config.yaml
vocab_size: 16384
norm_place: "pre"
parallel_block: true
init_std_down: 0.00667
grad_clip: 1.0
Each number is 128 + 24 x the weight over its row's rms, rounded and kept within 0 to 255. Layers, rows and columns count from 0. The size above them is the row's rms in percent of the matrix's.

# layer 4 MLP up, 4096x1024, rms 0.0437, rows 182-235, columns 256-383
size [102 104  99  98  98 102  93  95 102 106  96  97  96  97 100 104 102  98 117  99 100  97  94  96  96  98  99 100  96  93  97  95 101 105 105 100 102 107 109 102 100  97  94 110 100  96  96 103  97  99 102 103  98 100]
[[102 113 132 108  98 131 146 112  79 156 172 135  94  72  56  90 150 106 127 121 112 138 144 157 148 174 122 135 150 149 149 111 134 141  92 134 127 148 158 121 110 101 165 189 112 132 141 155 147 126 113  94 121 125 150 220  91 164  93 103 148  86 116  96 147 123 135 156 151 141 108 149 108 114 152 108  94 125 127 148  95 153 148 148 115 130 112 144 142  91 167 126 118 128  92 135 138 135 180 120 138 100 131 155 165 152 137 139 114 115 153 152 113  93 103 109 107 166 131 104 168  80 129 139  98 127 132 150]
 [114 136 145 162 161 111 158 144 167 146  43 142 108  61 129 133 131 130 138 108 119 126 149 109 113 121 109 167 140 132 132 115 108 187 108 147 169 124 130 107 167 111 123 121  94  94 160 139 123 118 128 132 106 116 124 167 114 188 138 145 163  39  86  79 145 141 139 106 172 135 160 144 159 101 146 146 108 104 120 163 116 129 138  93 127 114 130 124 106 137 105 163 114 137 157 120 144 129 133 134 115 111 136  99  53 125 146  66 130 144 149 116 132 139 126 131 149 125 132 119 115 142 115 134 135 148  90 132]
 [115  90 147  92 122 122 114 157 140 135 135 108 163 141  93 144  91 142  79 165  94 115 121 105 155  83 115 127  94 156 126 109 146 125 168 192 151 117 179 125 158 141 106 148 122 128 182 123 121 143 143 140 103 129 136 123  76 131 121 154 126 109 179 145  85 118 155 162 124  98 139 123 106 136 142 139 107 152 139 117 127 121 121 112 154 136 144  92 116 138 128 145 122 145  55 127 111 172 177 121 124 141  98  92 141  72 151 138 146 105 121 134 142 111 181 187 102 120 107 152 115 134 128 157 110 133 149 137]
 [136 145 167 119 151 169 158  87 139 174 134 119 110 155 130 139 120 126  79 164 138 126 129 147 110 101  98 138 143 127 120 143 161 104  87 138  95 145 157 118 174 116 102 153  85 132 141 119 120 112 149 124 110 102 143 104 131  89 142 155 122 125 174 121 114 136 118 124 122 162 168 150 158 139 124 167 137 110 167 170 122 136 113  92 153 160 110 164 111 113  84 153  99 185 145 135 117 110 101 159 109 141 162 157 154 135 130 172 155 174 136 123  83 162 140  84 132  79 107 124 168 178 144 167 126 119 139 109]
 [126 113 122 114 106 160 146 139 130 121  85 137 158 132 157 114 119 143 144 143 149 132 135 160 124 119 140 154 114 153 102 123 135 135 133 117  84 141  92  86 124 109 155 135 107 127 127 121 122  92 114 140 147  97 150 158 176 113  91 154 122 141 161 132 108 144 152 101 149  94 136  95 180 139 146 160 118  72 144 143 149 116 121 168 128 113 156 134 132  91 144  89 176 105 125 102 134 170  97 109 168 144 129 155 132 132 128 133 135 125  87 154 129 135 154 123 149 162 103 116 127 138  94 108 143 129 105 163]
 [123 106  86 152 182 122 116 165 139  81 119 138 140 139 138 101 156 101 161 134 106  92 123 119 132 163 110 142 130  98 173 125 109 149 122 149  93 159 125 125  50  99  84 130  89 175 120 128 151 129 111  88 114 114 114 136 143 152 138 150  87 142 142 154  59 150 108 101 140 133 118  84 119 137 103 130 120 147 154 126 130 131 106 149  98 164 124 141 157 129 166 146 130 136 128  94 151  98 128 115  80 138 101 180 134 115 137 142 137  78 108  97 149 141 123 134  99 159 115 132 162 121 131  99 174 117 124 136]
 [112 129 124 128 120 124  85 136 121  99 128 165 133 134 106  59 153 148 162 130 149  86 130 142  88 118 152 143 140 128 113 109 163 159 123 139  96 142 118 129 118 109 118 164 164 175 123  95 118  91 113 184 123  96 139 130 146 129 136 155  93  94 134 139 109 141 139 140 125  94 131 108 108 160 132  96 121 139 112 139 148 130 131 110 130 147 147 157 144 112 155 119 140 144 101 164  91 140 115 141 141 147 132 101  99 101 140 112 119  88  82 138 121  80 128 154 118 167 110  92  95 157  81 135  94 112 149 148]
 [133 136  89 137 134 119 107 114 143  68 143 125 166 157 155 103 171 128 126  80 116 130 102  79 119 169 109 151 147 141 101 161 144 106 107 167 160 117 133 108 162 103 115 150 143 101 140 134 186 154 166 168 162 113 118  71 131 136  97 113 137  96 117 107  83 117 122 170 154 118 155 128 106 147 136 131 112 119 149 119 110 146 159 127 124 124 121 156 120  98 151 130 140 133 140 105 181 150 170 195 122 138 128 108 169 111 120 132 131 119 150 147 140 161 174 132 102 159 144 169 171 130  98 127 131 152 123 103]
 [ 70 109 133 108 126 137 113 100 129 129 134 120 133 101 161 156 165 143  85 144 163 145 148 130 170 149 143 159 153 103 147 137  95  83 125 142 123  93 105  96 110 138 107 164  90 122 110 109 136 157 140 112  94 162 160 141 123 140 134 117 145  96 111 192  99 173 146 102 155 154 123 138 166 129 179 141 146 147 133 190 151 127  92 136 125 130 171  90 110 135 137 104 130 120 152 123 130 179 105 122 124 143 120 121 116 156 139 110 118 138 141 107 127 119 106 102  86 139 102 102  96 103  89 142 127 132 128 121]
 [132 128  92 158 116 107 159 114 136 125 149 138 123 140 149 132 147 146 143 125 130 102 153 136 122 152 108  89  97 129  98 129  94 149 133 128 113 145 127 144 142 189 186 101 149  99 157 171 115 113 125 114 126 109 116 127 131 144 151 111 140  97 140 160  92 145 135 102 154 160 111 126 106 138  72 114 132 115 122 149 128 129 119 104 102  96 116 127 135 170 147 104 128 114 122 144 132 114  91 126 108 176 138 116 165 114 128 166 122 147 153 174 115  86 160 130 133 159 114 118 134 122 111 104 120 166 158 147]
 [102 130  71 104 118  93 177 133 143  59  89  78 108  89 125 165 137 165 113 135  99 109 137 114 203 160 133 115 132 124 105 119 122 148 159 140 131 134 139 131 108 110  87 126 114 114 125 103  98 135  86 107 177 124  85 123 153 142 145 140 190 138 151 186 118 107 189 146 103 102  98 102 138 134 132  87 127 115 124 122 122 114 123 160 151 142 130 124 132 113 124 116 131  98 128 142 111 169 132 100 100 143 110 128 183 130 119 135 134 136 139 131 125 140 104 126  88 136 102 112 130 145 141 119 160 174 126 162]
 [120 118 120  99 101 117  97 140 146  93 119 136 150 147 155 177  99 126 134 139 128 119 128 139 131 152 152  89 115 137 141 118 182 141 106 136 119 110 104 124 185 117 116 123 153 141 114 142 135 149 124 122 150 122 127 178 115 142 142 130 149  59 125 118 114 117 118 125 110 169 159 144 118 127 104 123 112 154 119 137 143 132 160 127 118 123 125 118 116 140 149 127 130 122 159 169 137 124  77 108 109 148 119  76 131  90 127 129  94 100 143 120 124 139 112 144 129 133 127 137 114 102 148 131 134 110 131 174]
 [103 131 116 151 118  91  70 104 127 111  87  96 132 124  95 115 110 172 150 143 146 128  96 138 131  89 157 120  85 149 102 118 131 134 161  99 115 112 135 155 109 135 144 136 104 148 151 158 109 108 103 106  97  85 120 118 151  90 148  91 109  98 100 125 154 103 113 134 118 133 130 108 134 111 147 146 104 150 140 157 132 133 154 125 118 137 125 124 111 135 121 147 110 111  94 115 107 134 119 140 147 133 118 127 117 207 125 122 133 117 107 156  99 101 133 166 172 123 117 134 125 106  77 163 134 152 117 158]
 [144 117 153 148 132  87 154 144 140 130 104 180 124 147 118  94 175 186 185 127 123  91 156 136 117 118 144 130 115 126 136 109 123 131 155 133 221 174  97 114 102 114 107  99 156 159 162 122 117 135 137  95  94 152 173 124 163 112 138  96 104 100 112 106  92 124 141 110 171 147 121 142  72 121 160 145 100 167 164 139 116 107 109 128 139 105 120 141 136 126 174 117 110 155 160 182 121 149 119 123 135 122 123 139 122 101 129  93 115 120 114 111 101 121 159 139 123 109 121 103  99 130 142 132 126 131 151 153]
 [179 102  98 138 156 144 130 161 105 145 122 118 179 102  94 151  92 127 103  94 159 125 109 102 170 126 134 184 156 109 140 127 138 136 162 133 114 143 142 109 141 113  86 115 154 103 135 126 139 118 134 132 141 114  75 135 137 159 149  86  95 146  88  97 136 132 153 140  97 134 128 113  92 145  87 184 138 106 121 157 147 181 105 133 123 108 134 138 131 114 149  97 164 102 126 117 172 147 126  97 150 155 150 115  97 128 139 138 149 130 155 107  87 101 114 113 152 139 151 122 142 129 174 112 120 126 140 133]
 [110 115 147 153 125 144 115  84 110 123 143 106 114  61 130 108 152 130 126 121 127 112 128 108 132 117 135 176  92 106 141 120 136 141 120 142 149 146 112 132 130 131 151 104 114 177 174 123 118 125 110 139 100 121 179 125 108 165  79 101 141 132  98 134 146 133 130 166 111 109 135 105 108 113 108  96 122 133 127 104 128 162 138 116 117 158 125 117 148 178 156 131 115 149 103 147 151 118 163 110 148 140 113 143 149 117 110 111 126 129 124  83 143 140 114 146 105 106  99 183 119 140 138 132 108 135 102 141]
 [119 133 132  54 130 123 146 101 108  66 159 131  87 120 144 112 152 121 116 200 122 103 143  98  77  97 128 111 194  79 112 141 115 139 126 138 140 171 120 107 124 114 136 176 130 109 134 145 143 113 116 130  90 102 151 110 156 144  93 136 131 113 158 118 115 131 107 146 102  88 112 107 140 136 154 129 117 154 145 195 146 117  89  80 140 157 119 134  93 152 147 142 134 175 146 114  98 155 124 115 159 129 142 109 130 142 123 139 103 136 133 157 121 115 173 127 123 125 189 121 109 111 130 144 103 153  93 136]
 [133  93 107 112 116 134 122  63 123  97 143 164 120  96 155 137 114 130 118 153  90 137 109 108  80 132 165 114  91  98 127 130 155  91 128 124 124 110 136  98 146 141 148 123 144 145 149 111 129 155 128 138  84 132 125 104 118 119 127 143 123 120  71 173 165  94 138 123 148  92 136 138  60 176 163 124  88 158 142 139 134  89 142  84 124 155 161 142 125 125 124 142 141 147 154  97 113 141 142 149 180 126 156 129 140 109 131 117 138 119 144 130 114 170 124 138 123 135 124 160  98 126 122 150 101 150 177 146]
 [ 63 105 121 109 141 130 124 104 118 118 134 111  95 147 138 121 161  86 132 147 126 144 128 159 178 136 115 147 125 119 118 100 102 150 128 108 142 136 151  99 115 154 161  98 158 176 133 113 111 113 124  95 123  82 117 142 134 172 132 110 121 150 101 159  95 109  68 110 126 137 140 145 131  99 147 151 130 140 112 112 133 129 143 118 125 166  76  88 127 132 141 159 143 123 133  43  80 152 127 127 125 116 129 142 128 145 118 109 133 108 145  86 116 157 153 132 129  77 166 163 114 176 144 168 142 119 116 140]
 [125 127 150  91  91  71 168 144 129 131 124 101 139 130 152 123  92 139  94 129 152 162 161 134 142 118 123 149 137  89 158 124  92 142 162 132 159 104 133 126 112 123  97 150 123 150 149 106 124 164 119 141 141  94  90 124  91 122 117  62 157  99 135 148 113 145 104 113 147  81 132 118 105 139 124 101 163 119 123 109 135 151 105  88 137  96 159 147 131 143 114 115 142 113 115 140 128 107 122 118 100 160 123 182 168  73 116 122 171 153 141 175  64 123  65 136 122 110  92 143 126 109 132 142 140 154 129 128]
 [133 117 156  98 103 200 148 136 127 139 121 136 121 131 165 130 143 110 120 132 120 168 165  94 138 133 131 113 147  98  97 129 114 104 114 117  91 106  97 141 118 188 152  85 111 122 156 123 132 137  95 154 125 108 190 139 143 124 175 137 137 152  84 127 135 180 109 123 101 126 121 121 132 122 124 164 109 124 127  96 100 143 153 125 128 115 124 106 146 170 141 105 134 118 158 128 109 136 109 132 120 138  86 137 170 180 186 113 142 115 119 171 115 132 129 138 103 111 105 157 112 143 124 128 112 162 141 114]
 [107 150 125 139 146 135  99 107 154 138 112  96 140 148 143 127 124 123 121  97 123 148 116 154  99 114 131 102 157 124 169 134 126  82 147 146 140  81 148 153 176 105 138 161 104 147 106 138  85 126 121  92 114 136 114 159  81 102 120  88 137 176 138 121 109 131 105  68 114 144 104 156 125 130 124 144 145 142 106 132 133 207  92 108 149 130 134 103 136 133 118 108 143 141 122  98 130 140 114 130 136 124 134 128 100  95 110 139 121 168 124 119 123 134 130 101 137 117 117 134 113  95 110 149 116 106 151 139]
 [156 108 167 151 124 102 112 105 181 104 105 141 126 155 149 149 106 151 115 159 108 121 122 116 190 124 162 146 159 103 139 100 108 161 120 155 147 147  95 141 145 116 127 149 132 111 127 139  86 113  99 148 119 121 161 139 124 143  98 143 154 131 123 136 123 102 164 154 104 102 158 126  77 131 106 100 161  89 157 117 116 134 137 127 160 124  92 115 151 131 111 122 108 148 136 133 151  72 119 109 170 129 150 114  42 127 113 111 130 123 115 161 108 109 106 131  88 137 156 133 108 117  91 125  90 141 104 104]
 [125 139 133 152 153 119 110 100 130 154 164 176 129  88 163 105 122 107 137 131 127 131  74 103 116  89 112 103 117 134 130 115 177 121 106 140  92 133 124 154 152 134 133 121 143 107 137  96  97 139 128 105 106 116 162 147 157 138 130 146 158 135 167 137 104 125  91 131 113 118 141 112 135 129 115 116  90 123  99 148 148 100 107 116 118 119 121 158 123 107 116 132 131 117 134  84 148 143 132 136  97 140 130 140 124 123 141 142  94 123 117 121  28 104 124  98 152 120 114 148 123 122 123 133 171 102  95 172]
 [140 121 109 127 165 125 133 148 103 116 139 112 126 126 157 159 116 153  79 146 105 137 144 118 112 125 109 121  89 168  98 104  88 109 134 147 137 108 102 145 102 114 144 112 113 155 106 102  97 178 155  91 128 121 143 140 150 132 142  99 106  98 141 123 109 144 108 139 128 139 136 131 121 109 129 182 124 129 127 124 126 135 161 111 161 136 104  99 110 133 112 108 125 142 181 154 163 139 124 121 102 160  78 144 108 161 133 144 143 107  68 140 120 155 121 145 131 110 137 151 136 168  96 168 146 149 140  98]
 [106 125 138  89 103 165 159 126  98 107 108 142 129 158 138 133  96  68 123 111  88 119 122 147 132 104 107 141 115 172 113 102 119 163 145  78 131 149 144 117  85 138 140 100  73 103 116  94 140 128 115 141 174 117 111 124 165 151 105 110 135 123 132 121 127 117 125 108 104 109  91 149 139 173 132 103 103 114 117 144 133 131 107 128 132 118 105 117 121 162 149 129 145 136 173 129 149 150 129 157 194 130 117 104 112 186 164 127  99  91  93 102 143 133 157 132  92 145 144 155 134 119 129 142  91 123 141 112]
 [137 119 111 127 132 155 124  92 120 154 100 163 170 109 142 123  48  90 115 121 153 116 170 160 183 161 113 126 153  98 164 163 119 154 146 123  88 113  85  92 110 151 110 119 110 133 128 110 117 161 106 150  76  95 120 129 147 125 171 139  86 138 155 114  91 126  95 107 125 136 151 136 122 143 160 100 140 171 133 154 131 161 121  72 141 165 131  98 137 129 169 179 125  99 135 126 146 115 102 114 154 145 119 140 117 106 108  94 132 105 121 123  73 152 143  93 106 100 153 123  94 136 142 125  86 112 105 166]
 [124 135 149 101 180 122 119 118 190 137 120 137 106 124 141 109 141 192 131 117 116 117  83 117 141 135 133 142 155 148 183 112 155  54  96 174  98 174 119 143 122 158 105 151 116 130 140 100 127 155 121 135 127 149 150 212 141  69 145 160 146 120 133 128 101 110 102 101 129 136 109 152 129 102 126 146 168 110 183 119  94  78 145 173 137 108 148 157  90 112  98 159 130 148 133 150 113  93  94 171 117 133 147 150 139 133 115 161 100 172 131 113  99 119 116 155 139 109 138 117 125 126 163 122  99 147 127 135]
 [129 144 149 118 131 109 135 120 153 120 105 183 139 176 125 122 110  94 155 121 101 102 118  79 123 125  83 152 137 117 139 151 154 132 127 159 165 144 112 101 144  80 161 137  98 161 115 111  98 161 142 176 121 140 119 170 132 131 119 121 141 143 131 137  70 156 114 125 117 153 115 152 112 176 103 151 161  96 121 140 165 138  68 108 152 133  91  69 164 123 139 133  87  90 137 137 171 116 103 165 121 113 106 146 142 164 121 149 124 120 142 131 112  86 101  78 128 139 140 119 106 128 114 102 131 138 132 116]
 [158 145 128  95 148 106  97 111 144 181 114  89 133 114 166 150 100 122 120 122 159 162 162 117 138 132 119  97 141 142 139 125 125 112 126 138 130 130 117 117 163 146 126 111 150 110 119 114 110 114 140  95 110  82 103 138 124 100 108 101 112  92 158 137 112 132 129 106  84 120 105  90 119 104 121 106 130 116 147 125 175 142 159 120  89 111 115  91 136 172 146 125 134 122 140 103 126 134 181 155 120 125 147 119 166 103  95 107 110 113 122 155  95 108 111 135 104 143 153 106 158 117 164 144 144  91 104  97]
 [116  89 114 138  89 119 134 105 164 116 141 114 139 119 141 117 128 118 132 129 158 129 146 158 133 126 140 159 190 143  79 146 143 159 153  74 144 141 152 125  72 155 111 103 109 100 100  93 142 144 133 137  60 148 133  87  99 128 150 134 140 122 101 116 128 122 133  76  88 152 145 102 147 122 122 129 154 130 131 161  84 111 124 119 161 112 103 159 120 146 116 137 110 110 162 186 149 122 107 194 132 132 115 131 156 152 122 154  86 128 193 151 114  89  95  76 102 136 149 104 161 111 123 159 162 154 127 149]
 [ 87 100  78 129 102  90 100 116 141 123 112 167 145 127 129 126 108 131 125 115  81 146 120 140 161 105 127 115 111 132 140 140 108 136 111 121 155 122 107 105 158 106 111  93 118 122 137 108 141 161 129 139 146 130 130  93 127 118 145 146  89 151 139 120  88 149 122 165 155  92 150 119 113 118 119 158 172 106 132 107 130 121 139 125  87 117 144 147 127 134 134 117 141 137 118 102 148 184 138 122 160 137 128 125 107 114 103  91 133  86 151 121 123  92 161 156 141 152 129 114 137 162 139 129 136 120 128 133]
 [ 96 138 103 111 125 115  99 140 136 135  99 128  75 123 202 155 110 116 150  84  90 131 168 167 146 151 159 128 169 176 123 109  97 199 144 135 103  96 131 191 155 137 147 105 100 102 145 154 140 136 157 143 105 147 143 123 115 131 107 102 136 146 132 138 139 119 112 140 147 123 100  91 132 137 146 153  95 134  97 164 139 123 102 145 160 147 113  95 103 142 103 159 135 121 146 149 126 120 137 148 107 117 149 180 135 144 188 139 146 165  93 113 121 111 149 163 143 159 103 122 136 130 158 114 120 159 143 164]
 [ 99 161 130 127 148 107 158 111 145 104 149 162 111 140 108 128 120 120 167  94 127 118 125 125 102  84 133 112 110 111 137  73 142 109 115 139 126 104 126 139  96  95 147 144 135 110 139 149  94 109 152 136 179 107 144  86 123 161 121 130 117 119 180 109 164  86 153 145 110 150 156 124 127 112 137 146  84 131 134 141 154 126 107 123  95 101 133 121 148 127 164 117 134 152 112 165 209 159 145 104 138 124 121 130 110 154 130 109 115 156 152  96 132 127  86 164  96 122 109 108 184 147 127 100 146 173  76  92]
 [162 181 118 105 122 127  99 124 169 125 106 137 115 133 138 171 132 109  83 114 124 162 127 122 131 153 113 127 148  72 115 108 156 128 124 130 117  96 138 152 116 155 109 148 170 115 150 125 103  87 115 119 143 104  93 102 127  99 160 135 110 157 135  79 161 183 135 145 107 149 122 107 100 129 120  96 138 132 131 140 143  98 139 121 160 142 131 165 108 127 111 155 143 124 107 133 114 135 130 156 154 102 142 125 105 133 145 159  90 118 134 108 112 133 167 122 163  84 116 112 124  78 171 148 115  71 177 124]
 [109 127 130 141  99 144  77 154 104 105 157 137 114 119  92 130 182 127 173 104 134 122 122 107 148 127 133  99  97 136 137 133 119 132 137 111 111 127 144  97 119 114 161  95 148 113 134 159 131 103 119 133 134 116 111 132 174 115 136  93 162 138 100  94 139 118 144 132 152 105 121 108 121  96 112 131 136  99 114 146  94 100 123 139 116 103 131 134 166 152 147 101 130 106 153 140 138 166 129 109  73 187 119 141 127 111 146 164  92 102 118 120 157 152  94 138 127  98  98 131 107 126 106 129 120 118  91 144]
 [ 98 148 123 142 153 120 135 118 121 110  82 141 140 126 165 109  95 118 127 143  86 148  93 125 125  99 125 128  76 136 120 136 119 139 123 125 113 142 120 145 145 127 103 143 111 116 156 152 107 166 132 108 129 118 164 147 118 149 150 122  98 122 119 157 112 121  81 115 158  92 106 120 129 104 101 140 128 134  91 136  94 127 148 129 108 139 146 150  86 127 130 182 167 104 101 129  96 127 112 120 129  94 165 142  88 158 114 159 128 165 168 112 120  84  99 104 120 118 152 107 105  81 143 138 176 122 144 125]
 [144 198 119 146 118 156 140  98 185 125  75 106 134 115 162  96 120 121 175 116 141  79 109 142  92 145 138 109 137 159 117  88 156 121 111 110  93 106 170 143 114 128  97 157 127 146 139 154 110 162  99 131 124 129 114 140 119 101 108 102 137 143 104 135 164 161 175 147 121 150 147 135 129 128 140 165 137 129 164 114 115 111 118 132 112 122 103 143  85 154 168 138 129 182 114  88  64 164 154 108 135 123  96 154 109 137 132 170  87 156 171 115  82 101 115 152 121 117  85 108 155 112 175 131 124 107 103  95]
 [145 114 133 163 138 121 154 115 155 139 105 107 134 140  70 124 133 115  81 159 171 115 135 119 103 141 141 121  92 123  98  68 166 121 110 118 153 131 155 154  78 169 146 140 115 133 124 106 137  99 163 178 154 111 170 159 135  70 110 158 140  88 128 135 116 127 169 130 141 120  94  62  92 127 135 132  91 125 127 110 188 133 130 133  94  99 123 110 148 104 107 127 158  95 124 107 124 160 123 138 128 122 162 115 117 120 118 118 167 145  99 150 124 134 145 148 119 148  87 116 163 147 106 141 155 114  94 131]
 [103 176 178 159 122 110 149 109 157 132 152 133 127 105 155  85 163  90 126 103 112 107 163 112 117 100 128 144 163 162 110 158 150 145 123 108 153 147 127 135 123 113 115 109 156 184  97 143 118 171 145 112 125 144 145 100 106 129 116 120 147 132 164  69 144  94 125 146 123 121  88 107 138 138 115 162 105 160 103 145 133 124 186 142 103 157  93 111 146 121 129 132 122 116 186 165 153 121 155 153 143 121 136 126 116  92 153 126 146 135 111 125 116 112  93 150 133 123 122 112 107 126 133 136 156 119 115 108]
 [107 122 128 106 118 100 140 143 139 117 132 174 140 132 121 143  85  87 155 126 145 146 105 149 148 124 121  99 119 125  97  87 146 147 130 129 144 117  93 167 156 129 143 158 123 116 108 137 147 107 157 115 172 111 131 120 113  78 152 157 105 101 195 147 151 127 132 160 154  50 118 152 138 110 134 128 101 130 106 129 106 107 129 130 162  98 133 155 117 119 111 111 123 161 171  73 139 170 123 124 161 113 146 180 135 116 134 111 115 143 122 144 106 168 164 115 108 145 122 156 136 100 122 106  75 158 132 143]
 [133 122  98 114  94 137 110 139  98 121 109 126 119 112  91 165 135 122 142  84 126 101 116 122 130  95 186 126 136 139 138 133 124 111 115 125 150 166 141 147 129 143  92 171 155  99  98 139  87 138 154 136 133 104 113 167 117 121 135 122 168 106  86  93  87 157 146 182 140 132 147 170 155 151 112  96 121 119 124 136 132 107 139 135 103 139 147  83 122 116 156 115 144 153 177  97 136 107 126 139  99 139  93 141 159 173  97 183  92 112 165 132 138 149 126 106 134  96  71 108 143 136 129 152 104 153 152 129]
 [127 146 149 140 122 109 124 111 175 140 123 136 164 125 115 126 127 129 145 116 147 126 118  91 122 139 124 144 145 143 127 144 136 101 159 148 135 106  89 143 163 109 134 116 106 113 102 135 164 170 105 149 121 156 157 157 113  77 121 154 141 120 134 143 182 122  74  91 169  84 108 149 172 108 140 185 177 160 148 144 103 113 142 111 141  98 104 118 137 158 140 126 135 130 109 102 108 123 139 150 155 138 150 116 153 152 137 103 108 102 136 120 139 209 117 162 111 157 140 163 103  77 143 112 163 126 143  71]
 [100 114 134 115 134 171 114 166  95 139 145 148  86 123 145 121 145 166 151 118 128 163 122 136 151 110 151  78 112 129 114 120 113  74 122 139 169 118 108 131 132  94 151  66 153 136 121 111 122 147 131 121 139 120 158 135 107 129  74 113 117 133 150 128 159 145 106 122 163 153 157 117 122 172 110 111 133 131 153 127 129 126 144  91 140 175 132 146 135 133 132 134 120 136 120  98 143 138 124 128  97 143 156 130  90 101 103 141 128 119 119 143 116 117 109  88 131 129 119 111 166  84 167 125 140 109 105 135]
 [136 155  98 115 147 127 140 118  71 126 134 116 134 108 129 105 117 114 155 130  94  98 111 130 143 130  91 101 142 130  87 144 119 160 106 123  91  95 102  97  89 123 149 103 138 112 181 142 113 135 119 134  99 137 142 112 111 113  98 141 123 136 107 132 140 141 122 127 137 127 143  93 137 116 125 128 147 131 112 129 168 103 135 141 132 104 104 106 107 133 159 108 149  81 129 134 151 123 111 125 122 178 131 106 129 151 127 126 120 132 145 125 112 165 152 152 108 154 145 151 107  96 110 106  92 118 133 141]
 [120 182 141 129  91 109  66 129 116 140 126  84 109 106 142 135 114 147 119 145 107 145 104 135 132 147 158 134 153 152 146 133 101 164 133 156 125  96 118 159 104 134  91 113 165 110 130 174 121 149 140 117 117 141 129 171 116 152  71 141 168 109 130  99 138 123 163 129 106 120 143 106 157 150 140 144 134 138  99 124 151 117 182 112 136 120 120 121 104 124  91 152 143 116  79 156 136 108 110 145 113 139 122 119 139  70 122 117 119 139 137 145 121 159 186 141 127 129 121  97 134 112 167 170  80 134 121 118]
 [ 98 113 157 140 115 132 172 116  74 139 133 151 145 139 140  87 106 201 111 150 125 143 160 117 156 118 154 149 166 157 150 128 131 193 127 118 122 124 146 146 128 124 117 126  82 135 114 141 117 104 125 152 124  98 123 158  84 130 109 134 147 120 141 147 161 142 115 127 178  82 151 126  99 110 133 111 140 141 117 120 115 110 130 148 140  98 130 154 167 121 127 148 176 124 149 129  93 136 123 159 136 133  95 149 136 124 104  97 127 122  84 125 157 109 154 143 143 159 120 154 150 128 126 101 100 129 141 127]
 [109 131 137 158 130 141 129 115  96 109 147 127 142 109 137 130 104 141  81 117 105 121 185 121 124 129 128 122  88 128 142  81  98 118 124 122 140  81 148 105 118  89 153 120 134  97 155 162 127 130 120 124 137  98 133 132 104 163 136 135  98 119 113 126 131  85 113  94 103 107 167  91 106 130 101 128 138 111 146 152 139 115 154 105 136 172 133 133 166 152 169 133 137 152 135 135 107 141 139 153 145 154 143  94 160 136 118 149 114 128 124 188 113  95 133 212 142 139 127 148 104 140 157 151 130 117 142 184]
 [102 142 119 137  90 110 168 153 142  94 111  89 132 109 163 136 159 102 121 146 145 148 104 125 122 161 152 122 139 117 110 112  84 129  80 119 134 130 155 138 151 126 130 135 108  82 103 141 167 177 148 141 115 100 118 101 150 116 139 138 121 132 139 140 148  83 169 198 103 164 155  88 164 149  91 140 105 122 134  98 138  96 126  97 189 132 102 132 119 121 114 147 127 141 104 110 177  66 139  98 147  81 127 132 163  93 121 142 118 134  86 111 120 135 140  95 124 139 207 130 133 173 163 126 109 119 128 122]
 [127 112 138 164 169 111 114 157 117  98 163 111 132  75 137 115 159 105 146  96  98  59 125 137 152 133 134 107 142 168 118 206 128 155 113 150 141 126 131 119 132 102 111 104 174 121 114 124 144 104  92 134 151 144  86 151 137 122 101 115 112 133 172  99 129 123  82 136 108 125 147 160 134 102 151 131 100 153 154 133 107 107 137 129  68 142 124 127 135 124 123 114 170 108 160 109 104 149 151 113 120 152 143 143 182  91 134 110 101 139 149 121 105 191 139 129 101 118 158 110 145  82 134 133 128 126 110 140]
 [109 125 115 149  97 182 128 141  89 140  76 103 158 131 113 112 127 134 138 122 115 142 107 138 113 141 157 104 108 117 150 107 167 144 119 136 162 129 143 134 138 130 123  81 144 138 116 181 110 134 120 161 140 127 135 103 123 130 137  97 122  76 152 133 108 138 140 117 120 121  82 146 119 145 119 138 156 135 122 146 110  99  82  64 148  90 158 157 105 128 152 129 154 130 110  94 126 145 117 161 140 158 147 119 173 137 142 160 147  90 151 132  94 114 108  94 135 136  94 123 118 159 151 120 130 136 113 128]
 [104 137 153 126 114 168 153 111 140  93 131 107 128 123 112 120 119 122 160 135 141 150 114  76 152  82  94 148  56 108 113  72 152 153 162 157 166 129 124 133 132 153 108 155 133  76 101 153 147 122 109 126 119 101 155 146 107  80 161 155  93 141 150  70 142 121 137 100 165 154 121 135 162  93 145  95 118 127 161 122 145 123 132 106 148 132 131  95 149 143 103 128 144 158 104 174 112 132 132 178 116 138  94 135 110 125 101 150 151 145 101 145 137 113 146 152 116 141  87 116 158 141 134 152 122 109 132 144]
 [ 89 148 155 131 113 113 172 164  92 150  95 141 120 167 131  95 104 123 114 138 144 154 136 123 154 126 132 115 103 100 102 129 118  93 162 147 162 120 166  94  97 128  97 120 119 127 172 173 104  62 123 111 116 103 141 166 184 114 127 155  84 137 155 145 134 134 118 143  91 140 126 125 152 117 127 128  89 145 121 165 142 139 152 102 142 136 158  75 102 106 116 110 120 129 142  79 118 126 112 103 119 125 122 108 152 110 118 116 125 118 122 185 105  67 138 132 116 132 143 138 153 119 108 128 126 164 136 160]
 [ 95 116  98 174 139 166 143  86 110 109 132 123 157 164 109 162 137 110 109 127 118 117 139  82 107 142 132  81 131 121 136 140 106 133 142 131 148 145  91 121 112 154 101  85 113 120  99  98 144  92 117 120  98 126 158 132 111 117 158 131 126 110 117 117 107 150 135 117 117 129 138 136 138 128 122 111 131 138 151  96 112 145 161 118 124 122 151 118 109 131 123  80 149 128 145 189 103 139 135 188  88 129 131 181 120 112 116  79 175 153 100 145 133 115 134 144 120 189  77  87 137 129  60  98 163 127 149 170]]